Weights of a small transformer language model.
Size: 18 layers, 7 heads of 64, MLP 1792 SwiGLU, 61.3M parameters.
Architecture: RMSNorm after each block, biases, untied embeddings.
Training: a variant of Adam for these matrices, 612M tokens, 4506 steps.
Each number is 128 + 24 x the weight over its row's rms, rounded and kept within 0 to 255. Layers, rows and columns count from 0. The size above them is the row's rms in percent of the matrix's.

# layer 10 MLP up, 1792x448, rms 0.0465, rows 86-96, columns 0-223
size [104  96 104  92  96 101  97 107  98  95 103]
[[136 161 155 124 138 137 134 127 150 144 149 105 138 115  99 130 104 141  92  64 133 136 102 133 140  88 116 126 138 140 155 174  78 133 118 127 151 130  97 187 158 116 138 155 121  94 168 135 105  88 111 130 115 161 151 145 137 140 162  53 158 137 110 101 140 157 128 138  93 125 114 148 103 151 118 127 122 116 118 139 124 172 145 135 163 125 122 164 125 111 128 126 195 125 109 109 110 130 144 140 136  63 115  98 141 107 165 140 110 146 114 129 123 177 129 126 157 152 132 114 119 115 127 155 174 139 131 144 159 112 160 141 159 109 160 153  99 126 105 142 122 153 122 145 114 132 140 136 140  77 130 199 137 140 114  64  99 130 122 162 148 110 136 123 134 152  86 101  82 148 125 151 107 127 166 156  93 136 142 114  77 113 140 122 145 119  84 118 117 133 113 150 145  97 137 122 120 136 130  97 118 149 150 113  93 129 138 130 142 128 132 130 121 142 115 142 187  98 122 124 126 106 184 105]
 [164 115 163 132 109 124 119 128 111 151 153 136  83 152  84 135 110 139 129 120 130 117  96 124 109 141 116 125 126 170 120 179 140 205 108 108 129 129 161 158 158 136 113 152  89 120 151 102 169 117  98 156 180 140 152 144 135 158 170 108 122 155 141 112 134 115 159 102 134 127 131 127 133 141  99 153 152 112 125 108 134  84 120 147 152 173 174 137 111 169 123  78 123 124 123 123 105  97 149  94 139 119 129 106 149 128 125 141 118 129 122 120  90 105  77  75 145  98 141 114 153 122 123 116 132 152 134 123 195 128 120 154 146 158 149  91 149 120  76  84 114 117 158 145 111 158  98 169 134  85 186 125 106  88 166 157 137  83 125 125 102 123 175 103 163 116 147 170 127 124 139 120 127  88 131 126 105 139 167 100 120 112  93 136 141 145 137 137 142 126 133 144 134 132 101  99 120 159 134 133 123 111 111 112 139 124 166 154  93 125 114 132 142 141 172 132 119  98 111 118 100  92 151 115]
 [133 129 102 143 108 141 115 129 111 102  76 107 128  91 160 123 154 119 166  92 154 121 106  99 156  99  97 166 132 125  73  74  98 179 153 144 172 109 149 129 102 118 119  98 123 107 175 144 117  91 115 128 103 102 137 173 120 114 129  99  93 149 118 102 101 150 133 157  94 130 115 122 128 135 137 103 125 148 122 135 140 176 117 139 158 127 114 111 110  90 107  45 134 171 122 111 102 107 116 163 131  93  86 129 126  90  96 130 153 107 115 159 147 175 188 121 114 145 130 166 116  98 144 129 168 138 123 151  99 147  85 165 135 103 124 132 154 139 130 110 139 121 120 168 110 134 131 116 127  95 130 123 115 122  99 136 135 141  93 113 128 106 150 125 126 149 151 134 136 134 144 152 119 151 169 131 120 107 125 140 156 135 112 138  79 124 121  69 112 125 124 126 145 180 144  92 131 113 132 147 103 119 141 127 126 124 119  99 144 120 131 137 150 157 127 119 109 136 103 105 100 138  89 150]
 [120 124 121 129 122 127 118 118 147 113 116 110 178 118 126 107 139 142 123 139 132 117 136 104 126 110 118 100 109 158 129  95  98  80 146 142 150 156 113 133 104 138 129 122  82 105  67 124 120 104 150 168 117 154 105 123 124 149 136 162 162 120 164 132 107 166 172 123  96 142  86 116 110 141 166 124 128 131 114 108 128 136 126 131 141 114 154  68 152 185 119 136 150  85 159 127 146 171 126 135 104 135 116 140  89 121 137 100 124 135 164 159 133  78  64 137 145  89 176 150 108 168 178 105 150 123  96 143  97 157 163 138 163  80 148 124 112 162 152 127  79 177 122 121 156 144  95 126 103 133 142 120 137 104 144 141 156  97 122 149 135 158 118 121 137 137 165 141 141 112 143 156 169 119 161 103 124 130 140 133 115 157 153 141 108 119 111 120 105 136 118 113 189 128 108 175 181 137 140 168 133 113 132 111 128 197 117 112 102 124 166  72 131  81  97 121 136 113 126 105 142 133 134 145]
 [105 107 116 126 141 111 122 103 146 116 124 135  99 112 105 155  87 114 138 142 101 114 115 104 104 142 100 129 131 112 131 138  96 135 135 139 136 134  99 146 159 166 136 122 151 128 137 125 120 143 115  48 133 121 156 130 132 101 169 113 162 122  86 105 133  84 104 148 152 157 107 145 129 119 100 113  81 138 130 123  95 146 134 131 120  99 144  98  73  88 122 167 185 157 107 134 115 127 119 127 107 139 132  92 107 136 133  90 128 113 167 119 138 105 162 130  76  81 110 147 132  92 132 141  89 120 156 140 138 125 144 168 146 162 165 128 116 143 125 120 135 142 164 132 120 135 139 125  98 134 115 127 138 104 154  82 132 120 135 135 138 138 137  89 143 144 108 113 146 149 117 122 147 138 124 103 138 131 134  77 159 119  99 133 127 127 123 121 103 117 148 144 148 105  66 175 119 123 132 103 128 121 123 151 103 117 157 136 156 135 131 113 137 163 104 129 116 178 138 134 167 161 116 139]
 [118 143 168 158  92 109 144 121 119 121 121 134 148 161 127 134 110 122 109 177 158 151 163 132 102 110 116 125 161 114 138 147 106  75 123 128 132 129 122 158 114 135  97 136 180 144 119 103 134 132 148 156 127  93  76 125 120 134 116 111 124  90 112 101 144 143 141 178  96 146  69 155 136 148 113 182 138 172 110 110 144 160 132 121 154 186 144 175 155 100 119 154 105 122 144 169 126 101  89 144 128  97 126 135 104 174 152 112 117 141 126 144 133  99 140 160  88 159 134  88 127 115 132 110 149 108 186 122  87 160 141 132 123 141 116 154 124  87  59 153 108 132 151 173 167 101 153 150 124 152 107  96 126 182 128 155 108 161 131 163 183 123 105 151 122 143  82 141 127 101 155 146 132 122 119 144 143 129 112 147 150 117 172 120 154 126 137 123 153 115 130 193 106 172 139 144 137 118 144 138  74 153 137 119 190 162 139 159 129 133 115 107 101 137 120 166 132 161  80 116 108  93 115 125]
 [138  95 129 162  96 119 132 145  97  97  96 168 154 108 141 123 167  89  89 141 115 137 111 119 133 132 107 139 121 121 144  94 136 164 110 118 115 139 172 110 124  92 120 165 115 179 108 125 116  81 135 142  95  90 134 150 123 154  89 119 173 123 145 134 138 142  56 143 111 126 141 110 150 135 135 148  97 112 123 130 114 115 142 136 113 165  73 128 110 116 135  79 159  83  92 142 129 156  87  67  77 129 110 127 133 128  93 108 161 114 100 107 143 121 128  98 152  90 154 160 149 129 141 128  94 121 140 115 137 166 133 111 138 146 126 174 100 135 150 143 119 141 139 136 120 128 156 133 173  89 124 118 129 103 130 115 151 143 135  87 158 127 115 131 111 137  85 139 137 146 116 139 130 133 108 168 122 147 125 142 119 149 145 114 158 137  74 174 130 104 127 179 146  96 131 119 139  85 128 163 151 111 157 128 102 117 127 140 137 148 119 175 114 101 123 126 122 126  92  79 161 110 153 137]
 [124 137 167 148 140  97 100 118 105 110 110 125 144 124 127 132 106 126 107 136 140 116 121  96 121 122 116 120 168 155 123  99 135  88 143 127 115 182 107 156 131 130 140 116  67  94 105 139 145 111 181 200 130 156 141 142 160 104 109 151 112 130 154  92 176 101 121 209 175 140 142 127 131 139 125 131 146 119 128 124  72 113 117 123 111 121 136 101 114  97 114 160  87 124 108 133 113 169 124 101 120 137  52 140 131 118 145 176 153 128 136 122 123 148 100 154 120 135 127 161 119 133 148 119 102 125 124 127  81 101 121 162  89 161 140  94 145 152 141  99 140 151 124 159 103 136 128 146 157 134 143 123  63 141 147  97 153 166 165 123 160 156 144 116  97  90 135 128 140  90 117 126 120 117 172  88 123 113 130 127 154 148 153  83 137 120  91 108 114 125 129  81 152 122 115 147 127  91 129 137 133 131 144 112 169 205 138 121  88 133 138 161 157 143 134 114  94 163 155 126 145 114 125 125]
 [ 95  77 136 115  60 141 162 115  93 121 121 157 137 140 139 108 104  76 135 172 138 107 109 162 104 161 117 133 100 128 147  75 153 130  94 151 138 144 145 113 120 128  94 114 144 116 129  95 130 163 110 111 165 126 154 185 152 169 122 153  81 135 126 144 136 162 106  89 143 127 132 127 127 132 132 152 134 140  73 134 109 141 116 164 109 151 136 130 144 141 150 140 103 129 136 133 159  63 147 163 132 111 122 111 139 121  95 101 117 135 104  94 127 140 127  93 114 140 127  98 149 136 119 117 112 103 141 115 101 142 104 121 167 109  84 118  71 121 138 108 141 113  75 138 123  98 129 136 103 139 134 120  91 122 121 118 140 163 101  89 121 139 158 106 144 113 149 126  92 125  97 101 106 175 133 130 172  91 137 133 148 166 126 137 136 115 197 161 139 141 115 118 137 126  97 158  99 172 173 131 127  80 146 150  91  89 120  81 125 121 141 120 153  88 139 146 160 144 144 149  82 127 131 123]
 [135 143 113 111  70 121 150 124 117 163 121 111 133 130 146 130 125  99 132 171 124 136 121 128 135 134 133 154 108 115 152  97 133 144 133 157 129 137 180 162  85 131 104 124 111 168 159 109 121 119 118 118 140  62 116 112 147 115 111 123 140 106 164 145 144 129 159 133 108 110 141 128 140 151 151 127  83 135 110 137 159 143 125 135 143 109 137 114 123 128 167 159 131 104 124 145 129 166  82  92 145 118 157 145 131 128 114 141 127 141 138 129 131 157 144  88 132 154 128 144 129  99 125 127 143 152 117 136 152 139 122  94 137 126 153 162 162 148 115  75 120 115 156 125 107 108 121 109 147 137 174 111 213 116 140 149 112 121 106 125 131 166 121 133 112 119 153 100 145 159 106 156 152 148 194 154 108 104 104 124 114 134 124 170 133 113 124 169 105 125 103 127 101 113 113 113 130 132 134 109 136 164 126 130 141 102 166 120 127 143 123 121 127 143 150 155 146 120 146 117 134 116 101 181]
 [149 172 139 158 141 128 133 106 133  74 163 128 130 123 130 136 151 141 111 125 121 138 150 131 138  82 118 127 180 109 121  95 141 142  98 152 129 113  92 111 145 139 166 137 126  95  92 155 159 149 163 128  89 125 110 139 128 164  94 147  86 130 126 144  57 113 138 105 108 111 151 141 101 117 117 131 130 120 168 145 115 126  98 111  99 118 115 120 108 127 113 153  86 151 144 107 159  80 147 159 124 139 124 136 143 126 145 123 114 119 163 106 123 115  64 129 177  80 112  93 145 106  85 146 150 121 135 133  67 153 132  99 116  95 106  99 203 109  96 119 133 110  91 113 147 133 119 158 149 124 121 125  95 144 134 159 152  92 137 151 138 115 109 135 121  88 145 160 107  99 136 150  97 118 112  99 122 150 143 173 145 129  78 139 168 118 111 123 174 108 170  76 153 126 103 155 146 154 136 137 158 131 144 120 157 146 162  82 124  94  95 147  91 142 116  93 141 110 125 139 104 136 109 170]]
# layer 10 MLP down (transposed), 1792x448, rms 0.045, rows 86-95, columns 0-223
size [102  94 100  94  94  94  96 108 100 101]
[[153 164 167 138 100  79  82  79 103 145 141 128 146  99 116 109 107 125 136 116 126 146 115  69 116 142 126  63  98 103 130 121 136 163 114 131 149 140 105 107  98 107 109 136 126 115 122 119 183 124  95 130 144 110 111 145 108 118 132  90  90 137 131 120 132 145 108 118 146 111 146 112 117  80  92 127 174 124 102  97 109 134  94 134 122 126 171  93 142 133 114 117  86 121 127  92 132 146 159 148 158 116 130 143 160 162 160 116 124 116 148 117 115 106 140 158 156 127 151 153 161 130 129 145 159 139 126 168 126 141 132 125 131 119 127  91 122 107 115 120 149  83 120 122 111 119 140 138 123 138 136 124 145 132 118 135 118 159 149 109 130 137 151 121 117 104 142 181 161 126 127 125 154 158 127 132 126  75 142 111  81 114 119 120 164 162 107 127 146 107 118 101 118  81  89 148 101  98 136 134 130 153 107 153 163 179 116 134 137 155 167 102 124 126 113 125  97 114 122  92 141 139 110 133]
 [112 157 114 120  95 122 105 126 119 117  97 158 122 139  92 128 151 123  95 126  94 110 151 101  99 197 162 160 101 136 150 151  92  88 123  88 131 163 119 116 147 123 122 154 117 105 134 117 114  97 112 105 161 153 132 151 140 139 129 121 116 141 120 143  77 153 139 131 111 127 147 162 112  98 115  91 114 157 139 126 148 151 166 128  91 108 130 121 137 139 148  84 145  76 172 117 120 174 120 135 164 177 127 120  97 137 135 158 149 109 165 110 145 158  94 156 134 109 173  60 125  97 153 143 122 120 116 144 130  85 148 109 157 114 123 141 122 131 119 127 126 101 169 114 133 136 119 131 114 100 117 111  90 155 136  67 108 157 108 112 109 164 139 101 162 114 129  92  88 154 125 123  77 109 141 122 178 137 112 107 107 161  87 115  88 130 144 116 142 109 146 131 163 132 141 138 135 142 177 108 127 100 146 157 115 135 128 117 136 151 142 115 163 100 125 124 118 118 133 165 112 120 121 129]
 [144 132 139 111 132 114  93 147 108  95 188 132 114 122 113 126 151 132 114 141 124 161 120  95 171 125 131  99 108 111 141 197 137 111 166 164 140 123 123 176 139 117 141 114  96 136 177 130 153 129 124 114  98 115 138 118 121 167 140  85 122 119 151 134 166 108 140 126 112  84  71 110 139  90 110 153 121 100 156 100  97 150 114 154 154 145 101 136 111 120 109 134 130 143 152 122 136 121 149 134 147 128 108 115  95 127  76 127 156 150 132 135 129 106 152 153 125 112 122 116  88 123 123 137 128 121  71 151 112  83 120 155 119 135 145 137 104 122  55 104 104 150 131 156  91 108 108 101 122 105  83 124 104 138 130 169 133 135 103 155 143  94 162 116 120  91 103  94 122 165 130 151 124 152 140  92 124  80 149 115 158 163 147  99 125  80 124 137 161 140 112 151 166 163 112 152 119 127  86  80  80 132 156 127 142 122 140 119  99 159  96  95 134 169 121 104 116 158 117 112 120 147 133  70]
 [149 136 132 138 108 130 141 148 168 122 113 116 130 106 185 101 117 149 128 123  95  86 132 137 103 109 107 134 112  75 115 162 121 103 133 119 118 146 115 139 105 137 143 131 179 121 165 107 110 134 165  64 162 137 123 166 122 124 118  97 110 141 147  87 135 135 114 151 200  70 135 170 106 175 104 114 163 109  99  88 171 158 168 142 145 120 166  97 107 153 151 130 138 162 134 132 161 135 126 119 116 145 122 150 117 112 121  81 125 150 157 151 106 107  94 147 130 164 143  97 138 139 148 109 150 131  97 173 107 132 136 167 108 107  72 170 102 104 100 125 140 143 108 142 140 136 134 117 119 108 104 139 119 110 120 151 147 118 138 128 128 119 160  97 126 102  96 128 114 158 111 160 133 145 152 122 145 143 136 134 145 154 102  99 173 108 116  90 126 121 153 128 144 136 125 133 153 108 132 109 127 153 136 135 126 119 132 156 127  87 156 105 113 124 103 109  95 141 173 142 194 162 124 164]
 [109 106  95 110 106 114 141 127 121 128 137 156 113 118 146 143 124 160 155 141 131  85 111 101 176 152 143 135  94 142 171  85  84 134 148 120  96 143 108 140 135 139 156 141 119 134 104 106 116 109 145 137  66 144 162 140 114 109 152 112 115 142 119 137 144 167 120 112 130 152  92  97 133 168  76 122 106 155 123  59 109 108 108 157 101 115  95 149 151 103  90 172 122 128 107 126 124 126 119 157 135 111 119 101 169  98 156 156 128 127 105 116 105 107 105 152  91 144 130 184 125  94 121  89 167 143 164 120 110 146  87 155 121 123 126 128 177 143 128  95 141 151 136 137 160  98 142  83 132 108 169 162 136 126  96  83 139 112 148 168 111 131  94 134 132 121 117 115 116 145 182 118  91 162  91 122 124 118 127 136 142 145 132  96 109  99 131  97 135 126  86 145  93 146 106 127 131 140 154 142  99 126 144 122 147  99 130 139 130 153 144 119 168  80  94 103 123 134  85 111 131 163 139 136]
 [120 105 123 126 125 133 104 114 161 116 133 134 116 107 149 158  86 174 137 169 121 133 123 136 174 129 200 156 114 158  96 157 120  96 115 113  84 166 125 103 138  86 112 131  90  98 121 139 114 142 126 147 148 109 141 104 121 136 100  79 151 158 127 139 174  96 159 126 129 124 161 146 119  98 108  90 150 106 128  92 173 132  80 147 134 146 144 135 143 152 121 149 105 110 134 137 125 146 162 151 125 120  91 133 111 153  97 146 156 109 135 153 135 130 156 101 152 137 105 133 156 122 149 131 101 134 101  90 192 133 145 101 102 123 125 146 123 117 149 123 168 139 152 119  94 154 113 117  89 120  72 155  87 165  39 142 154 136 113 139  89 145 121 107 139 146  95 103 137 107 134  92 136 145 109 131  91 144  89  74 121 108 111 118 146 126 135 142 108 127 117 101 174 143 187 157 136 133 138 150 129  81 162 141 128 168 146 147 143 145 128 132 115 134  86 152 105 180 100 118 107 107 132 171]
 [122 149 117 151  90 143 147 135 118 112 152 132 119 119 141 123 151 104 117 173 113 149 142 106 154  96 185 112 142 141  84 119 120 127 145 127 133 152 134 122 147 124 134 123 136  90 139 146 165 147  79 144  82  97 106 130 120 162 128 134  87 145 143  83 146  86 125 138 141 117 149 139 117 127 157 180 135 129 162 108 129 143 128 124 127 139 116  93 108 137 110 121 193 123 131 176 149 137 154 132 116 153 148 105 129 100 125 120 168 107 103 164 105 126 125 139 132 131 146 171 124 112  93 160 129 123 138 106 122 107  97 102 156 122 132 167 112  87 140 126 109 155 183 158 163  97 141 143 119 141 154  95 138 120 146 129 193 131 158 113 127 112 113 128 120 145 179  96 190 138  74 101 120 134 163 132 121  89 113 170 121 127 171 101 129 114 127 150 140 117 149 152  93 115 125 132 121 117 109 156 166  95 152 111  97  98 140 117 121 151 119 142 114 135 136 109  93 124 144 111 142 131 101 116]
 [134 152 105 139 144  82 122 161 136 110 115 109 158 102 173 128 123  88  93 159 169  87 131 119  94 140 133 130 164 129 113 163 129 112 114  99 136 180 123 138 114 103 157 140 103 119 135 141 155  97 174 160 165 118 166 117 125 133 120 123 119 156 172 134 216 138 141 159 109 110 142 126 185  88 106 110 125 100 182 140 110 123 110 137 117 142 151 146 100 107 131 138 111 128 131 115 141 102  90 118  94 129  51 162 119 132 124 174 149 149 109  96 140 148 124 140 105 127 126 111 114 124 115 107 133 112 126 103 141 109 124 145 112 147 115 135  83 114 116 122 146 184 117 147 117 169 106 153 138  93 154 119  95 121 146  94 139 162 158 101 131 113 113 104 120 111 119 105 122 181 129 126 112 116 172  97 114 154 103 120 138 126 128  54 141 113 153 116 106 151 153  99 156  91 138 105 154 130 142 111 145 125 148 140 112 193 121 160 131 121 115 162 145 133 149 137 142 117 170 119  85  79 141  92]
 [167 136 109 159 151 150 139 144 148 113 135  97 124 120 111 123 175 141 142 120 145 115 119 110 138 163 116  98  90 159 139 139 144 120 132 173 142 102 131 162 136 131 102 141 121 125 124 103 142  88 181 151 108 133 114 132 132 125 147 140 103 133  94 158 105 141 138 144 162 150 107 126  95 121  93 143 122  88 132 128 145 146 131 128  71 179  63  84 146 149 177 114 120 132 152 111  92 123 138 133 143 127 146  70 137 144 138 112 156 115 135 138  87 112 166  94 159 143 152 136 120 102 118 135 143  94  98 128 119 136  92  93 115 125 154 119 133 174 130 106 141 151 138 162  80  96 109 204 134 171 117 154  95 128 122 147 101 138 129 144  88 109 167 123 110 130 120 175 125 109 134 131 143 125 118 113 119 119 154 139 115 123 105 112  81 151 144 116 149 143 137 135 141 126 106 119 148  62 138 163  95 158 104 103 121 156 126  87 104 119 109  95 172 115 135 124  74 139  92 142 110 139 139 103]
 [114 131 120 159 127 131 153 116  94 147 129 129 117 132 102 148 177 150 141 110 156 123 126 112 128 158 100  98 120 151 130 134 124 140 132 137 125 161 168 160 129 148 126 122  99 139 126 165 158 147 121 132  63  98 141 113 162  93 125 118 124 133 143 136 128 117 127  99 158 132 117  93 116 139 105 106 113  99 139 102 103 131 134 158 139 147 117 109 164 111 133 132 143 132  84 148 105  82 100 107 125 142 150 125 145 118 101 120  91  96 135  95 101  77 134 116  62 108 109 160 168  79 118  99 116 126 106 126 112 179 107  84 150 147 157 117 133 125 131  94  88 136 137 171 112  67 128  97 150 110 189 112 119 145 125 112 121 123 122 138 160  81 133 135 127 138 170 162 150  78 108 146 138 101 113  97 124 135 109 142 136 143 169 138 127 151 120 120 169 130 124 107 150 107 148 153 122 153 126 104 155 110 145 147 137  96  85 128  99 185 119 109 170 110 142 189 151 134 127 138 170 202 128 117]]
# layer 10 MLP gate, 1792x448, rms 0.0511, rows 87-96, columns 0-223
size [ 89  99  95  95  98 108 128  94 105 109]
[[124  83 138 149  92 109 138 122 107 126 157 133 141 154  96 136 155 173 143 167 124 143 137 127 129 119  77 118 153 141 160 129 131 165 117 144 172 147 113  77 101 128 114 103 116 128 136 118 114 111 156 170 116 114 140 173 140 126 116 138 138 114 103 119 152  97 155 138 196 132 119 115 131 169 110 137 100 153  96 146 113 117 138 104 134 141 146 153 128 131 103 140 147 147 127 140 120 175 116 115 140 134 135 113 108 165 130  71 125  98 111  79 119 125 104 137 121 148  93 116 130 157 157 166  80 137 106 130  94 155 135 127 141 136 160  55 163 149 147 107 119 118 157 100 153 132 143 132 115 134 136 152 113 129 157 147 102 118 118 129 130 101  94  88 124  99 117 108 151 133  66 138 155 131 125  94 144 106 136 127 168 109 145 109  88 129 108 140 163 119  88 102 116 104 112 101  65 128 135 130 117 180 147  88  76 142 115 185  91 138 157 106 121 156 114 121 138 149 132 119 105 166 118 123]
 [ 90 137 139 104  88 140 107 113 139 142  98 130 110 123 144 114 114 133 140 120 155 122 129 118 107 153 105 128 146 149 113  99 111 151 180 113 116 111 146 103 128 115 100  94 142 167 125 131 122  57 109 130 146 143  88 110  97  88 143 184 153 115 122 131 102 130 120 149 135 132 163 124 124 128 124 111 136 177 160 140 141 119 136 110 133  93 158 158 120 153 146 126 125 131 130 132 150 164 114 149 149 111 132 168 119 110 117 141 123 146 184 106  88  93 181 141 114 153 134  90 139  97 178 142 131 159 154  93 152 132 158 107 109 126 155 179 153 135 120 111 110 105 102 131 185 131 104  84  95 143 128 142 132 135 125 149 167  86 115 154  87 110 105  98 120 117 133 148 149 146 101 110 134 160 132 170 122 115 122 156 111 142 129 116 168 119 136 116 155 108  89 112 141 107 119 140 119 147 118 168 145  65 120 193 127 137  54 117 136 127 112 133 139  99 123 148 118 139 103 144 115 112 142 110]
 [145  94 140 110 176 118  82 190  89 171 128 111 159 119 126 125 116 117  90 124 131 149 123 113 141 151 127 128 107 117 135 142 113 124 103 139 105 111 128 162 147 127 121 183 130 162 105 138 114 126 106 164  77 128  90 134 115 127 135 108 131 110 128 123  93 104 140 130 103 138 164 120 122 119 171 135 126 161 148 137 151 129 137 109 120 151 118  80 141 131 131 140 168 115 139  86 124 173 139 121 125 132 153 135 122 116 106 153 104 124 109  53 128 138 143 185 123 109 130 153 136 117  97  67  76 152 101  93 128 102 144 140 103 131 155 124 102 144 184 122 131 125 100 114 125 125 150 107 120 148 147 145 134  86 186 117 175 120 121 129 145 162 121 125 111 165 122 143 183 163 110 131 182 132  83 105 116 113  97 151 127 115 173 167 111 135 130 137  99 101 118 135 156 188 113 157 144 156 137 140 141 114 149 128 147 136  84  99 154 136  99 123 144 122 135 123 152 198 143 113 131 116 124  88]
 [118 137 115  79 119 114 110  88 110 125 132 107 111 144  80 135 178 119 138 164  87 125 100 131 186  94 134  78 162 127 146  88 123 100 148 141 145 135 129  84  83 125 116 129  67 133 137 171 104 110 142 144  83 126 134 133 112 143 144 125 116 180 117 154  94 143 114 147 124 133 113  79 135 110 140  79 157 141 153 121 119 130 143 147 111 175  91 110 129 120 139 128 104  95 109 128 112 119  75 130 155  83 144 109 148 112 166 163 120 118 132 117 107 124 109 130 153  81 123 140 123 124  91  95 206 175 130 118 125 136  98 123 109 140  99  94 135  84 155 124 127 117 139 181 135 114 130 101 118 128 139 169  49 128 102 131  98 121 139 131 132 148 122 163 118 164 117 128 104  94 131 112 128  86  92 144  98 178 127 101 149 132 132 116  95 118 149 140 127 114 133  82 145 165 113 130 167  87 121 131 130 132 140 124 148 121 129 115 138 132  92 119 114 105 133  97 133 112 101 159 128 123  92 106]
 [125  83 110  93 116 117 122 170  78 126 146 156 149 158 141 117 158 151 156 149 132 123 127 121 175 127 144 106 118 158 130 108 138 128 141 130 145 129 135 157  91 123 185 128  64 107 124 155 106 128 118 129 142 131 127 158  91 170 184  60 129 155 100 149 148  95 126 165 118 128 147 123  92 114  95 100 123 171 115  95 150 133 124 148 133 118 138  71 112 125 146 158 142 156 142 144 112 131 120  86 133 153  87 110  80 173 107 126 147 107 152 112  98 146 137 149 130 122 112 165 136  95 124 137 115 163 146 132 148 125  89 134 134 113 191 103 107 112 200  93 124 124 120 159 159 131  89 118 121 113 108 142 102  93 133 117 130 141 148 142 137 140 139 114 131 139 162 140 118 123  87 108 148 131 160  87  90 147 188 131 113 146 147 114 145 128 141 130 102 116 103  61 142 135 121 115 111 144 132 120 121 128 146 110 117 144 106 171 142 114 119 164 111 155 108 132 138 211 152 129 108 152 114  91]
 [135 142 166  88 119  97 141 119 127 142 160 116 103 169  80 153 143 151 129  80 133 174 152  87 148 159 170 137 102 108 149 123 113 132 145 125 148 112  98  96 115 118 112 133 104 144 133 154 152  98 106 110 146 129 154 106 157 103 131 116 113 123 105 130 123 135 140 125 126 135 127 108 121 137 129  84 125 171 120 165  76 143 130 149 117 146 140 151 150 108 120 120 160 153 151 150 108 112 152 119 160 138  94 129 120  90 148 187 123 145 107 122 143 154 120 148 147 105  95  98 142 107  96 142 120 148  81 139  80 149 128 102  90 152 162  95 116 121 122 148 157 126 103 141  81 132 138 115  84 144 157 170 106 159 118  94 145  98 120 107 160 110  94 137 121 145 116 145 132  77  95 116  89 111 139 117 129 132  97 136  93  99 136 127 122 131 112 129 129 113  86  90 173 163 145 180 146 105 138 109 129 104 120 135 150 103 115 172 144 132 116 133  78 135 165 114 162 190 109 124 194 156 153 148]
 [ 91 100 149 116 139 110 115 119  67 178 154 116 101 179 106 129 137 142 138 150 140 150 150 120 126 146 130 109 116 156 132 128 167  96 138 151 158 101 123 121 145 101 107  98  73 152 115  95 168 136 113 126 112 134 133  99 163 106 127 135 100 133  96 109 144 108 153 126 179 168 121  90 114 151 113 139 117 127 109  98 108 116 131 141 151 144 136 142  99 119 158 141 117  68 151 135  91 102 109 115 122 125 118 137 116 107 125 112  92 138 151  84 132 129 112 197 120 137 128 115 165 136 154 151  94 158 126 112 127 152 147  85 152 175 150 119 108 130 163  74 180  89 102 138 117 144 112 147 104 146 149 128  96 169 159 164 106  92 145  88 109 127 103 147 122 151 151 177 121  81 102 115 125 118 111 114  94 135 124 126 122 126 128 102 108 159 119 140 112 114  82 100 167 130 117 134  94 113 142 130 141  94 103 153 127 138 109 152  97 136 141 109 132 127 124 143 110 152 140 153 141 165 159 114]
 [125 126 165 117 133 130 107  89 117 115 147 137 119 163  88 147 126 137 167 119  94  93 120 127 143 110 167 112 138 145 120 115 108 119 151 115 161 114 141 115 162 133 127 139 111 136 123 147 132 149 147 103 127 122 143 140 171 137 146 113 117 156  99 154 115  79 115 154 134 140 119 124 100  71 102 120 122 109 122 133 112 103 144 136  99 141 133 141 116  84 181 120 141  85 137 149 119 166  75 133 160 139 141 143  87 114 129 144 121 167 148  94 129 138 148 119 104 163 149 147 156  77 136 174 155 145 111 162 114 106 139 108 133  85  98 129 123 156 148  71 147 144 153 121 125 105  97 136 143 117 131 134 103 117 166 157 129 115 153 119 135 125 125 102 138  95 110 105 146 135 120 126  96 139 152 132 142 120  95 144 123 125 113  95  93 115 147 107 142 131 117 148 125 140  80  98 140 105  54 117 125 184 116 171 155 151 163 162 159 146 125  98 195 145 148 123 151 100 125 158 176 132  83 112]
 [135 108 165 128  99 125 111 133 159 140 117 151 105 140 145 154 181 137 112 138 109 129 144  81 166 129 116  73 121 149 116 177 118 142  96 105 117 126 126 147 142 116 136 166 123 121 164 145 158 128 135 139 132 142 148 137 136  91 134 128  83 156  95 130 115 127 148 127 149 182  83 101 129 154 170 100 145 107 104 125 126 144 109 126  88 110 107 141 129 168  92  92 141 121  92 124  82 118 147 157  85 141  98 146  89 123 126 120 119 117 145 120 125  99 132 182 128 150 128 129 176 138 107  86 144 126 127 142 157 150 150 130  98 116 103  97 143 124 143 117 180 155 104 135 134 165 157 117 127 124 157 137  49 114  99 114 121  84 130 128 104 167 141 111 136 109 155 170  94 123 115 136 101 144 104 114 141 139 115 104 137 180 105 154  92 148 152 144 153 137 133 104 140 139 115 170 120 143 118 107 145 150 126 175 147 161 138 116 155 184 113 143 152 159 126 123 153 157 104 130 148 157 160 150]
 [124 125 160 129 168 145  66 109  97 139  85 149 137 130 138 186 125 110 116 107 106 120 124 158 144 123 159 138 108 158 132 105 180 102 152 152 110 114 138  93 161 143 117 155 101 105 138 112 160 139 100  85 118 128 106 143 144 137 161 138 119 128 111 123 109  98 148 141 122 194 121 123  96 149 129 131 163 144 120 130 115  86 115 148 119 125 158 171 147 133 119 132 159 133 156 133 132 142 125 160 159 170 123 107 114 159 139 164 134 109 117 115 135  93 149 126 106 143 138  78 167 124 154 169 176 114 145 148 158 152 136 103 116 156 135 120 108 106 134 103 152 119  96 123 157 135 140 118 155 120 147 118 100 131 147 127 142 140 122 163 129 101 128  97 144 110 130 114 128 130 114  59 127 123 110  69 109 173 102 127 112 122 108 133 156 129 176 206 144 120 109  72 127 124 135 123 132 156 171 141 162 131 157 147 147 163 174 145 126 161 130 100  97 199 110 153 119 143 113 133  88 138  95 139]]